From a checkpoint of a small transformer trained on Wikipedia: value embeddings, a smear gate.
Each number is 128 + 24 x the weight over its row's rms, rounded and kept within 0 to 255. Layers, rows and columns count from 0. Numbers have three digits each. The size before them is the row's rms in percent of the matrix's.

# up: layer 5 MLP up, 1280x320, rms 0.103, rows 378-415, columns 80-159
# down: layer 5 MLP down (transposed), 1280x320, rms 0.105, rows 378-415, columns 80-159
up378 090:145110127130140123123112132127138128131167139113111119097132145139124116154137094096151140119108134156096100107106129141141135122123087130134144103111113139125132168166121137167097154170123137075139116114109183167151119101122143127141157127
down378 102:115134150153128120199136134127144123119155109110146153105077162144110115108145121164139147155113112133145123120139092133121109130120096124129122127165154123180115170156115155148128108146120126156108089116134106149160143105130113118145172133
up379 105:134130124156129155106196156132117093108097157101131148126115124122127156153167174124086149141114112094162113091107156112144153117108168121146146148103127166107151111136101082112134113143122104112131123190117108172118089117095178164157138124
down379 107:086173133109110119147161115112124083103102167122127142128160114118110202152105142098101140142127157143163121105140128095140137117106165108140111148082101134158131151141117066124134096123130130100154123152103132139103131120136132122143147141
up380 107:161098112065115141148126162108081157105106118115164129134122133128157143125188122089088109145138121133116144144138159118172155133134167143133120124121096122143153156105134143133154166084141136123125081111101104124100120139113145158144142114
down380 109:119127088095111154143115119146143146129095118127113105131145112137166126126168146119155131099147134123151103159133136116098126107133114105176131172129099144106072133101059077145127117144105114139124128086160114150070116115118143125137167138
up381 098:134150130142107146142125170136105159133102140103145134129111120118132103144129133153167144158147126179126148185129151144103147113108170110130124120126142129106129155170164156144172127132163105120139130132173115103177099135138137126135105182
down381 107:144124147110125148107163168149155121127116138119131111126178074120105108167129083123163132130156139165128161147107196115152150095093126123136149154134141077091127149170143168128145149127117133151157144149120072088106105124126127130144066169
up382 100:120123131131105121158124122096098104157109140086182125122128142134122146166148078143149099173155136145160108143136128108137086068134145082155137089123157163098119131131098133148119148082117091147096169100166092120118153099105129124111135091
down382 108:105152148110134136128154134099106162150090139098135133118131155162098128133109146143147143110108140168132152124096129093140096066115149117122138122143195138133077104096149117138141128092142113108112136147159150140112106125129132124163144097
up383 099:145141135073121156142143177174116113121137098153089104114136150142108093078151113162148129114111118132147125114131155132125145125080108126109175117157099103135109108105159128104161111109075110140085152140142102163115146126159108158149119108
down383 108:124156102150144126137091140161113156138123133177161121141117142133119137104108165104143145147125095142127101116146116170134137111134085109118148185135109130119114132089152091111135081147086107082115116141127124121139176116137128183109087142
up384 102:082154142155101134132141105133119149138108176149122127133163144140164131117111094135104114136130166180143135089141169153143087124067130116109116136105103135124152138136187129141126107180121122129081132169153099083100126113153129114154133074
down384 111:109137161101142182128147120148115130164117171137141146102173111133142104179144108098144150106171146138131109150129117123145130149132162133131151114122137127108072147120123124111169101087128083167075120139134094052121165110085100125091156072
up385 102:110152142112134093110142102123130135177110127097158148162142101133115154153127122128128143113083109105152144172122145144100124158092094130146111129114105136105115102129125132147145153113130117134094147153160136111172134140141125130142143149
down385 108:149111144133129125164171097155164115094130095142126159121128111118099120112127110139151115119105083095139142148110129125112116154153128109150111131128126134089113098126136126142145088142103124144155147154105085112122115110130120211142150096
up386 101:131143164147141114150119167129106153136113145117112061126110101115138115144129122117125095101168110176123132130121145088095122164108145107142173124160117149102118139087138143104126178140122105143116169153153139111116166102131111133120153117
down386 093:111113123117124136113129096120111109112182091124126197118170125120146110107132174132161139124111135127200166169119169139135137104142117163125101172142083173145121093121156143119135112115096135097107152077105119178133104135072109160107115131
up387 109:162144141156110160116139158156153180143116112112097152142102098090144153111100118113107127141183153075149120138097154134177124164112142149175092132099164137123094104117115132144066131125123085161139167095144141116120154119140121123118113145
down387 097:142138161129103195084131135164153132145108156156153124102153129127118094090162142133134131135102114124162103143124115133126135135154105137185111117153151154134090116149164133131112098145107096088140125123111096104121127141104116170138118161
up388 102:159131160077133134085102135117140121106131104128152164106187096147169182133159119104139171105128094138134153155089156134145129114188150137118141125149144115124154132153133157125160133119132130130146165154125066117099171132093143136121146139
down388 101:139170146105095124133134086102116136114147105126140141140183104114173148195164181150152169117125137154116130147126158147170134065145119139116160154176143108126168129139098145138158144143093096148108145143130096138110179136115111106164137163
up389 094:169122144121103152138100171120112142149108131134164091107170150161111128118157133157126122128108144119135161118171157142147159162144141140112104128130126160150137115128133129101110071160128091131095127149101141141124166172151146124115173112
down389 093:130158159150127119144091139153141087147125100132159101136137127130108117168110094120129137137112122139092114145128106111114095145089123161159116151115124143061145119153150103151175151164111110128104143165161101100152182149124130134126150178
up390 098:125119104155141154125116122102143116180079112167135142150121127131137119176156093114119146109112118169159092131137124144106115130105105127120164153139160137111123146199114132113141099118124094133156096114121177163151085128140109155104142137
down390 103:161138118144120142132116177117146085138136110165113090164119112106155124128089126149109117130146160124070074126112132152165115134106134123122131137156150104096151091138087102127171135090140118152128132138143152136110108123076106139140146144
up391 097:144150135136185108127094121113148117138133149136135148074119147110152144149126121125126179166128128098115155147132135146059119103152098120116126117099164165093148149096136136092124141138095118133114139145176145163105143124129123122138153083
down391 100:122140125109145126144031117160102160122074154091150111145126116123187154110100158151120191093127129110101081126146160110120146124147131143124139098093165106133117127100116128121159161148139139154137117116171128125131113099134106135098106097
up392 106:088135092071101149125091136145146124166132122147156101132165157140123087130142105123100097135116152087141121154163180117103091100135145125137130149066165123137131110145111152119145151142108189100131173129085155129166180127167087139104140066
down392 108:136124114128124128070123133094121154129089138134173131162132145140070144106151141149098162097140149122140104168127099155124157135136146128119101182137167152164118120088135119131158134166141128145111145150128171090166134107162133101157168095
up393 108:139120144140117141115119093073142136178131149097102122128114116094117137134089095109172082071103147133154122107106130091169088126152143105102138125107131168180128094143119124112082097100120158169096170119135127144122154141151139099152135163
down393 109:125150150155146082162141166101136142156149151118137154116118142107136145091142123120139086093143159148166132109135108143116126124145131100161108145143167126097136102131150158104120137141158147134147168141114125162128167130169126128123135100
up394 105:143127144096132107134091154135126104148127177136120108111151116139130112129077067112119133130106159124111122153165129122165117114117124106107136143106109138168104194136138114089121133092120106134191103134112111127107174133136094092100106061
down394 108:107122125088109120125146135121144136162139166161082145119113115180124119121083149137123091169111090142108087132107160134140134130142116122103136100127146130147088123105134160123113138111126145161152115110177127151108144191187125080125132125
up395 108:157150163140139107141146136094166135125101109146117126141132145117119133080166122189081145140126112110114149150104118126148094142126115134114102176119121104165101153123126101142135107101121101117072159153131150131124124115079091114129129067
down395 108:146149118117138098128128126128147178143119124165103157155123137175129095147109110156122106090117185117137158150118083150139108135125143144161105136109146161127095138136131134155125121091122162164107131103104122147102064144141115139118115114
up396 106:129133172079155081115104132120094109133135148129115089132113100116151142078135181144097122126184095118111191149109134095152161158155125134106149112165140136147077106155143133145125123130092112151137105159089116080138152116112154134107157147
down396 078:082122085121139145118126142131134140182126182142094164161096128166082095105186147134113147151122142106157102114109140121121134127153135114143077137150136126126167121139162075106123127111106120092152123117126112160117126109141136129111096145
up397 098:140170111148078115119161122135158135105131085110148160127116078136113108158117148120145125102138124109110120114138117108133109138213115126136086131104146152114150120131125120135103140107152085182126176130114124187133137132144103102140119145
down397 075:130114126147140147097158114159146129122125123128142179126087124100102105091082139131159136154126113135132139095135144123092117111140139142107104086168122157101086122132151119111133153117114098117122150142121123127119115096137149142130107110
up398 103:122081156130112132116128120147158153141091129120104096146134155134126112155145124102133167114132119131128167149115129132128116189126137151131112155091094106162126134157121138150125166138086146170123158105155125117141150163090123164168118137
down398 096:091151127127069130137111140135183152156158107117125130116091160110134133078095125108118081166153140101120120174131109144159074104096123147102115180122084148138115126131113140100181109154141063111129117136141141080132137131120120112123155119
up399 098:114176118143139147135118147154152141086137142108134088118137114119120109107094145186131137084138107106146126135109137186113123145129124168128113146127155125148095123102136153112134128120140147137136126154152118120124089150131089163148084135
down399 088:149182160124078176118108098146102154100150098134130131185131151132144130123165103161101157085111141101145174105112139132147117125136135109146130112100110169115126143114112124161127109150131117143167165118182088104098125144147108145119137119
up400 101:120164132102144137118119149119132134137108072093165147123103153165143120093156130111090156116133115138131081112118120089112119136134106121144067140101175118103112136112125125148122132140113158118100099139166097163180103112114129115196150144
down400 104:121120140109119067141123091156095112098142114092135123157110150122170119099113120133128168149127126156176108100075131151153159142116119149132132134149139154101125131126116154144106116117133142085142119120163108139105121140130094100155120100
up401 092:138131119110128138108114083104134129154136088125138137113148135170119122130097133157160067126112105112130138085127168156136110123120149125172126139140138124092156109098160136086125120111153136109084128111146098080111096147161150121098104156
down401 094:134144140153127124056096163147124149100133126129153146120117120105120147173167127144089158129138163165147163165109096104132094122123091153131106180102114145132094147132092120125141138111135168136157141136145117156125099096127112135146091109
up402 101:118102139108169148140115167140117112152157174160116060147106120134119122165152151164123146157120121153178153116112145128147093148126152099123154114162169156166107145122132152112105151149092130122165159100134162147115092116145184151154157124
down402 103:115125104106139125078064115146126130192092155159126122106125106150110146146124154136128128089091122112129142129164139127119155129136122098140094066179143134141124151108137121117106143141118146121140109125145147137125138141183115116134144141
up403 095:111150156117111162127147158087119124126188158118108144115134158131130164167121128089071083151132077133117074143144177112166103148107142122132100081124147161141125098113127103119138115103108129110124114173118173111205132138087098109158163118
down403 108:096152113148120144133115143136121133107155130158103146154130123122142123089136106122146112138162095159086133147174111158108102133131146158177136108116164119159122121092162104101110104154119132120122127133089157139143128122153089113095088154
up404 111:122146118141113147129138107112114131163150103135112123149131143163096139136123124098143134120119132136098118156132156123145141134082173092139091116099129121140115134150142170147124127118148150100120109144148146145126143105111106116117154144
down404 112:098105118153093162143113091163145131145157121134122122075145149148142121150110110180174140124098138144172135115141132129137125121133140119104130124146155150160125105101139087105135118108166140102151114165169148120102108111105135145096127105
up405 103:155134164135127108125094132115112127118115115141153132146160099155108129092104118097143131114156154188131128128148131122121124085149114144116152126126120108132120178162146149124151149081205134130140133119152104146130112188114096162179145145
down405 105:159144152111121121092068128152117109093104138110156121174154135164151164071188124110132166120145124120117107115152164070141092127160151177069081119127130130133122132131116122089143126132137127132130115166159117154130077154133144143097133116
up406 098:132110081125138128159130140172123110108112103115122111112152095140129129136138145126148109108155145124117101100159158135081154120141115116130109103134158109102129098126128134127138127127142134085097127142092181169121130143111106058146129140
down406 083:083142167126100099130128145122092139132143083161111118115104177098083101161120132103153139095092135113102093088114109133136134063170138112159137169096106069112119151139143108111104136141125138170079170139134145146100099151138122147121115140
up407 096:134078125099139113103135110168105140114150111096153123112103105192117116150167097144120133144085128109134128093146127105163148134119169153124114145165106116112104089145117098107143120131163139137107140134146136116107132180132130153128129103
down407 094:076122077083184116156109116078129107123135113107141137130163092148130113137156159147113123160127129104140118159133147108183114113136141167138156101082138110114122140136137154149157125184167122096088112096124126122087155159163131153168137121
up408 115:151163131132117115151108118129068110105128130118123107123102113133123143138126138139114101155108134103134149140133152159139105109132178122202104152168120075142116135107167102139137132097107128107000134118113086117139152110138102132111113152
down408 115:153110121144086125133153139072111121133108159163113136122100165116126125115148149099134083126140102119072186140140121143091133175165100079120124131118132151127148159110089123119121141086135117112108090109130116116104156135103143150115133116
up409 099:122163125112131082113112144141088097128108096124110145122127121116122126137131147114144114127101115156115145149111099075180128135141135101100120141096128103136158170110118100151129108135133121111106143106136177194123130118109124098162075115
down409 101:104133083104117103140091067147151104126147134166088152115101154126136114127158110124104083156204092167114133160129128118119132154123124059137140115094119143128154089111131120132157128092086102139150128139155125150117132133152147099143118146
up410 090:141112132137145131112163128162096108107123071135108114113107137107138127135097162108132102097124136121174129128128112152152136121107141107139088143128101107147135101131146154125123155098084145150157081105177121118108127128146118138156132107
down410 080:140109107139108081190130120148140130109125112186091123126144124094127125151136096128120112087165136116133133139143144125127169113159131114110122111117159137164109161094123137137139142144130138079161154143134099141140165160146128140132131151
up411 102:139099176106150169143121135091112148104116142177105126157151124123151131131115137075124159101097064152129155116144123118147103148102143135149115106134199114133119120132166124157162133105149128107141109159101170115158140092149138171149109103
down411 106:108128117133098134119085146101107096143161120126122120159131132127140156125126116081178145122156109108119126075127140153099174140128171153167111163157150129120134142157165118159128151138120133130152127114106139094133132133136089116105144134
up412 100:138162076089149117114131112157159098127079164108170134151121090123136135118164120139152129140123134127107127112126140103139138081131171091129139152116121143112100095150141124077138139123159148115125119131073160138151145130152110112100191098
down412 108:162103121105128101093104093114160108107147143117120099124144133134122173152148122130110150119098145154090134132125157091111160126136084118149119160043107141117075124109107144157119117116127169086126122147164127167115142101119130116111129150
up413 109:163110109121124099140122113146166120130096136152124131097157135151120148106148111121088125136137098171152127115144205113128116113146119097113193140131147082118159106088154117126084121175135149131145105116153138093108146153083129111166120159
down413 119:121104122155093104140099102117156152086111146124133107142139116112154133173142094142107091189163108107152160123147164145124101123162127152125130105128159110145143167084121157103129130111107135107107087143163097116113111178135102096122123130
up414 098:102104132106098077116146077119068108078146103116168175078136120162129136141097120131133142124171133119090097114137152108125137128141120118132104111116123135093156085110163142120135156084085144107114148124163144144120132133149136148133125130
down414 095:117149118143174136134111167165164107146107117096081152109119112134136178111103122101101155140113110093099115124094130156165122142147153150139103126124138133153130153099147142178127126141145086142147140112125146144150083137152158147101140124
up415 105:121118180138141061098158160109088093159142143126107167111149136146129158126120086110084144129155148104132120136120135154158117162145131108143112162119095149157140121158135132116157110143135123139146130115126138108130145118086168154118131119
down415 107:164116162082143139121111113121139123101146145099113116157147110133130170130128166147149137143113149118145126123097106158144159126126079140153144129120098144141123106169139100143110105053115113146127114112138140145101121058157159111134163163